config.yaml
hidden_size: 640
intermediate_size: 1472
vocab_size: 8742
norm_eps: 1e-05
init_std_o: 0.00484
beta2: 0.99
decay_fraction: 0.839
train_tokens: 1769000000
Each number is 128 + 32 x the weight over its row's rms, rounded and kept within 0 to 255. Layers, rows and columns count from 0. Numbers have three digits each. The size before them is the row's rms in percent of the matrix's.

# layer 5 MLP gate, 1472x640, rms 0.048, rows 0-99, columns 192-255
104:144186133038176128145152157156174142106187126110142143166057167113119115102174105137128144125120091146106137117118123188136140129177161157089087079177136201131156155127115121098042130158173161
099:072091098154092177133126112144119092116135147076146175115167112111118128170223120120077133118155172142138156090053083088091136105080114156136165129132110180165197145106125140176161119091154194
106:105130115161099107144181205087191123159118158133111182141151157065143092123122155133118134073097105092119100130152131134128170147099093134084156093073083125143107128115038144129071088154136147
100:160107119103185177186130156127090178148070132081124088146111102139195170165137132170156148140118131153080122116109133122120151122145125101176136147141176141141129146103158105115109119071125189
103:176122110113167195156158176106084135131165211108127126068167159103088105142100084171080161046118143068115115139130126137061124158124114138193156149091134105136167117117135096125121148070136147
106:094129090174136147151241146122144112059080163138125139139113108131156131124107150172099133100128135107096159157107105148113129135040108134061105114122149162101107134084109090165147140096105141
101:074154148167111112144094127100175126085089103122076111105143164120169070143164103114113131107177119127145109127135150109121117161157106078105050158109139169091133192152110125125129106133090117
103:090135131172092129135158140109085127126147069120129171119099153104133112125141144109136053140161143144090152105126143146179094123148114062111126125082095119081079097175116173114056085172176136
114:158144108159122173151121163137138093124122161103159172118125125119094137106143150111140149101087163097127144108134207125088141163112165121104152159123127124120161158179095182115160105144104084
102:094139130148172153085100170115099083085186151162071140139186103154117129104109044128146119189066149169120126108108098134153156055116125129143152126164169088129167143074158160105139146115118110
101:109142115162154148172094205138155104142087143127173172125062143129165077094080124160170128095117106166104132135129099092100157151088083143074152205061081144093126102145065151115097112105131142
092:101140115195116083126163131112166112125134092126162124128177147176129116144132193124118101106150178218091158162146094123087080125094164129111092131151113148163125069093141122097135066164157063
108:163175096110122148127110168158134127095158176148090110182209126123078157135125160044106169113114118105104150165142133171080176153138147157165132146122114117194092100137135160097082140103210114
105:101115121150136194190140145143142081120115164113147152131178116123180096178153156138143165147113167065141071118118166195077132124143086149140125117172182140096099095170130112120159121127112117
100:102138104150161128126145151159168101169130133049094093129192125116188160144193145150134161061118091153119070169174129166116138140097156122137102145143062110197153173138118162117064121124099101
099:110115138132096173142148128141164164161117173106165143147110145092128059177197180098173177090150194104087138129202143133144132122136136164129039141111108080140205098190104119118210113125124162
097:133095148090091161130138119119129077111171137150160103084187102088130114133122147154165119160128175164095112115129158111113130089081146110140102137112115163165098142103069154132161112094170073
093:101116164117102082153127115156122180116143178163158129128177115115137102148119104104169147169195117160202184070098100110100103110120148125146101143137117128150120112150133128129094096158114101
101:097150048133151114120091091125142114125090080089112085134108150106145143121146177090083198108170075128128142096160182181091215098070138113125149169159100153131066186086141127080144128085175113
094:191094112058175120112103078135097166114105130155145125116125075123116120115136103202145109108127076152151152091096129126118060070117103165125119132108155157159174163145111142157108165049128139
093:128171132113132091111140174123137149131128162140101127088076136144101132038178175164128171143134107184079097164170159096126159142129082173128119113134134132143168094138111122106135109184196174
103:147128144152176127150106099109076100195136178083131147088099144111143137108158119159124167081121117167159158176125134137139098036153104125098085127131107168120104121141085101152075090137177190
106:101166098101142130191113116122159124137178134119119104093101163180074144095209091157118143112122108107098134107101127135134139036138071150159121137143128144151103146097148140076087106105131212
092:174140109133120100151115128100146067143125123129153157156079121109087162125144127164104166168109105147115183094091097121111121133134122073082121176134177152122176125121126103136138117083120110
102:159090156112178133142160125138110087119192160116135110128189111132149071139124113117134095148119083142124142099111109143086099122147152128115136151129060122105083105053150116135116104121064147
106:160126080073155109156149121133150112145107138176124124083110128056086159175145180085098170185186154118138149077113130125139113021122174120119096082170129151132090133074126051177117062098136151
096:115107173117132133102122120165129073133195142045153126105140104133109137078153134136159160140133086185132122110085222146151204127151149194136166109159122101087141117107128155105158122092114058
090:118093161165127166134101141143166125088100145082156100138117100122155069153102150167164159165103132076138143171100130125173144081106081177142090146076088125155063081138108103048103121100105139
088:120126164118140155112030127155114100127127139163113182102096118096172068137068109126173157149190167145177120110074102156096155162108098042159119161112163071120097110132106200155127135116130137
103:115107136152160102141142165108116100144103127155125143083193144146099155159185132128129145117110135146067135082160135165088125130162161131165133071101170110096120090077138154119143121112120156
102:132134124081143135123109142142106125137224124096125096180187110151069200162094116114103157130107142155062116135179179134115145181135132092165140082159183119119174117150041165117117156148138074
092:126158158118180131123076160139135054059105159131115167135146116119104152155195113120125150148106138075076146117141123149087164172169101144120087110133147125126114148065108123159129220126115129
103:118200160121136124122049160096138130126164149146029132104169119156112156103171192133127105155061153126171117148128112137116100171113134148118157120137212146126114122086127155150181135133141106
099:150089152123129112160119166105142130073155080094116093143124090133100097117198103139130115194146155161066091126103100168163158123149113096124148100062124182049111118193124090126135142131178184
102:124148084115119126184111133128165148090149141099115123092149130113092117133192156150064154166132106119138134102114144107180115113167161138125120133146104159097086088147118130194123083148161209
097:141109124105118191119108141120099127144185179114131132112128144074128180101149164148173093128125172086097155162150129091112085111153166131173110103099157134103089151126126174099174158123125110
103:117108056134126133108145131146153115086091118127161155089157154131125146101167146146118156103136125127108124155149135173127128153073127156142101134110190164118119127097080134178135174156127181
099:146116167184116053109066107153080163100134194072063134140108093097102149165210128130110132153175177129173100158205081120099122148109135119127161096079184133104113164131123096153161095094124106
104:109130130121165174155123070122115070179100128199100036154186137149090160099115148136119158103144153113150133085145072107177070092180102179130151159104102128097148157132139108138143128143101170
100:126097097148098175071131112134117173113123155122120146099101067161088188177145109094116200157166168114144150145128118189118133095167120158083138084083158196098139093099097216077107077121080133
098:167092156090121130136148132152132140132147143168103104114198151136087100135157187138136152145136214166128134156058126106098120109120150106119139074092129093102114104138129138082150159090113134
097:143112088132101157143133144123073119136098183097127150154120122093153159164076110130124091116090090159108164102171122137091089182100105154085114095178107085161189121112108104077115170127120102
096:091098138094167100206087130158145136131095159128176170136156134089124098133137117138074109160070180159082090148109155210112085105121170038081143161146058089108108157106122134171175101105104172
101:116127118143117108145163113123183169139148140136133135104108185146130095140107078142098173094063128132176132134162117135126124098036114104129188140113187125141103116127088120077131140099179145
101:094126082118077124138141141255131098130167103135102104114143167128155146118159124105113138079144118122123125141101128205183165116181106095176083190065107106076155106118172153176121117126095094
105:152101046151161152114109107164109132107085144140150082090126093137149078131138120165062166112094076153115138183095105133090156128134100170124125132110146138098144126048135126070062141108150088
084:097147146162112129107113140062159131133133102099100138146086157142124162099166139154121209148084129132126111149141104115111151140121139153149168135102233132098148163143168100165141151108141118
101:082123114151107109115098063172138087152160176131117085057174167123154097079133083140133104138120122150102114125157093114141134150125150080085100151108117118120153124113090100130111108194156156
093:079149103142119135150125115114112058075188184133079138090128091144147099112163143119117160138086153111124150111105083109089134101161083121214075160120156128100111131021075130087173123165120099
100:132080189068117157145093124139167132119067146051131128107130108179162105141153097122093117098150132165102097116127075075127136139134129154150143173137081163102132129134135173135111078188117179
102:135145112119130153123085147188124175096171196172152210127109119148147153158138097175098152137156184136145157056103090115098164146131083133123158170117119100148139089072160152116123047126133200
101:128167092149152073109173096135086131156155077104121119131106130122110104127161169123091120099153133169172148190131167199120115117084105187141142162133199165137173100118086129152109157098114169
100:113077107156119106150122140074131133101159140145113100159163200175138135212166188146116166085151116131179059248154058127169133117113128139144086148108111114103094153098103145108107158147179160
099:130120127180134106146059114081156135148117153136143083125167108134102132150168142139093080101126190155166183143139098090079137114128128156108115134134162186161165108123192165174101137048162107
097:162128129148098190119124163174129104064143134133164106095129149065075158151124055104122126162136101150152079142138113198147097117122181085199148116115193128080154103077171125140122115112127139
097:110102092098099214125139135179107203068136098154124056129120122159118156080190102084151105107036198084112171175125131105137098191120076080116154119152110121089167153110123195157108116090133103
093:101094160059120155103130071096109126157093108086128100161121176104138153145164179147050099151130173154139115096122179124137111103111172135116108109091178123108188113065134171168155149062180142
094:139120123157175120162123136150066102086151166181122092159143060121085175148128116097095192115105140100122094149116139157152138110120115108125114136139100099097121117156125109140175110090068093
100:173123036047101170147170136178153160137125104127148129130123091126102092140184149161130132106105133122086192175150090150159155108159087096140169162085139136103091160092118074114091087134148173
115:090141126094152148131109167080096155064111130136127092122154112173152157147126112147092101150124136130148118127089103087075110142138157110145160128097101118121170106135189150123123093159140099
097:110127104095121099145193134134117162136069125138166088094136064142113096140148144122153121111109110081094129117138127163137150085123198107154073135120102185152096164118093119110149140147099127
108:139095169095121157179154108093052129153105157099147116133149100128104106083156147127151156069143166091096121167059128203146117153109127121099072071171117152089114113165176125133135149152114101
102:084133111187228101103112165151109130123157113111178129103109172153161104120175148186133158096134194075115099119112149103150080117139148126130075108115143145069081072129122110152103132095145095
095:118071149140119119113122072118184172179174113117126152142126171094111086134080103056158187028130096086127107111107135147134156141146172157125136169175077108158073049158134088122125132142084139
099:091147143152135107076114139125139143116121122098061138182155091152106183091113128099089144116143152117139074097159176146100140119121121104105113158151123125116158082103103008115137197099139118
105:066157077116151185143180095094057111106138133106200104139199086103118085073174139125187132117101143129112111183163064164093148178101181105132106153111108121118155168148164115204095165135124144
108:140144116136142129176095176109120090145135144081136147157092113078163179081140132138101096077171173118131128122121150106116157118107200133176146133167123133139163095120125059143127151113097150
100:120105105128160125129108115147116123166185231056123162203153109142109106122102134122126109106121138105128132100129133097117106134121122111094097084062135131129128134158067180145136087116111105
090:079099108121160129149178161056092157135107102125142165124106114102114132098130096156180140153105111124115187146151129139071160103125128165171106138156133149118155135098106112133194192101120104
103:088161192158149181093136090062095100140090129126116088113135076060141182135184095178176158150094195139049135107121129124154187136146123115102138085074219172126137098073073120142100113086102109
104:125188140174058154101092199100089052152115138133091091095107077169110146129134170140121115128118146162069173165099160124163136118175123119131097222168128157114126134130142153126146203077101129
100:091090146157145115120135110148131107123095141105118109168117111125103101149105125151132126126080175123114109139163110110108087165112133154127166089150114102129112172174144069162190147100158122
100:138089153140107121112122139194158096139111161121106109121067098103100077126148080171132162116157134129134134171139132135141129097148103147171087176105078122158127126169117148146149108115124164
102:220095131090137166124175134158126126149122138085132167155132099108120129133133201146117161131085110132137104148077133130170113161122125121133058050121116083102140128098126199158106126149096125
102:095063109100124095120120107160152104158104135110102081128164141113112130167154155101127126151114158172097113139148117119123096135137173141153101119127133149160148102129115170104098155092148134
096:109132179115148174116124118106140083130163116096156142141080133096132095156107150120110091190068160161149124120105138155089217107099171172117126125142171120102160126121111150159095125135196142
101:139127118108082154080169130096179172118138089107097133172172119079164127152083126105086170102168112157090112115152118160148128187099111149174079159139108127131143229098197167113114082152148133
101:119151120135062096138134149101139112128174117145112129148184103108137108128134093209129148091154083096130124094115110149079134056124149139185080095090139116146105131081126109062127127140147138
101:161149136181120177114123152096194108129124167141123157189121177147152177142144222123134118123119136173147109159185103137082150174171089088144092150167109155149150126096127142164116131198119150
104:090096120164146121153113122184190190109174173128082132104079057073111107101161128126090128176143085075106140153120134165027100126149135081154173160147125110115131063065115180175127186160095125
106:155114118149097107192147159159122133166157150118113126210136149120153098133139125140124108125153186095159142117117134173082089112118143114171108122119114104056140069160196124121149134136124134
101:129157062142126077115185066159117122098087153164169088121137153106129095154202109131125172173157172141104136130120112103145164138139107137171138192141142146089181144166121092162107161107129096
088:128110202083137149120091101106089145130176085155159099117126151108146111121118154099157179098159110116110115096173124150126164106139061089133119107110134134094108122113152140192115129118101132
096:127067181082140122172164131218136135092075136119102117110127107150113122177162152143130101130061108160103092156124140178144113133112165105213136123170157145134116114152027104124172140121108137
098:135146117189154078119153141103091100142124175106135131158118084133141181144147153083065124149164132097114133146143122067158144136105113118110145113090128101171126080121158131158132063119194086
090:123155170149138050144129111148166144152087143153131081081102119142090133163129013131125075126111162140139124076136128047146176121154180112115178145154091147133172119156114106122164110124100145
106:150063109109112133119163138127052146115117153112146084108144105091094155155137160120085101123123124189127131111142143156169102122172105146234118119129140127099139119125151111161160146132106097
095:084144141087127164111120148128130185151147155125112181146083078136139169090180115134149157104141149152101101127112102157159161161104187160127117133181139152125160158114089111111200101190134124
099:218148166133088146098105130155116104107152139113014111076185160151161032172144094106121142143094199099109129157167152145117132092135139120165113172105156106142142086117157181165125115161099149
105:133140141120111152164114130117135140148141150086133096156120143097128127124186112179145102129187162109110167096136133163154121085182068122112111170077160170129147077090136136067122083094134141
098:135180091150130105153110094147178124121135134126159144115136066107091170128103136109136088086135164130108129166171158060107114167136158128115087050159111149135142140134118155120174096173145111
102:153125119121137035098116136118158110180097105132141154084163095110103174048123107128097149142160118158109165076129130176126127103106176131175120154157144141149101117058136146105200125088136126
107:132141102101149094154093128128091120103165149115157091130107130161111120102133116081079169103108222194122078139163109148047120140149117196121138146071159176137089135156166131115114083043146047
100:130111096092197144175067170110155134089094151140122149064099108198097039173143180065125138176071155128106091107135130168090121130149133130128086129063160124075144136114155129132152132091060090
106:104113082110113140149153154190152140155143122203113136099151071096138099120138192140154192121039130157107142171125133119144057187140118139114132098144136145114102117084122096154142122156147101
099:121162069145160189120127141152123077059168090074149156147130125136146136097107076128159170096074075173106098118171129099110115145124125147092131113142178113156140106149165156138146158157156192
103:084173114126096123086137127147140086133046064201158122152144069136149072147184063142120145117146143152142181133167127139121138169135180161147156101123158160099151127121073137142117171115111139
097:097120176115164076132158144174138093080141097127089135113117082106107114120198146120133165173117147101062137167130140187161126131105136126154166151187085098107128111141087133145153139151122147
093:123127150093086109111125158200143177121181183075080186118222108121105177159132131093076095107168130137167185137167113121156154190144120172130141061064131143155167131150094129225065097122177186
101:125121097082170153166097168154172123097060126095129074122124072094127091039108118135091139092112122114118120112119203150164097154147166133140117145075156093100206098043034093162157146135074188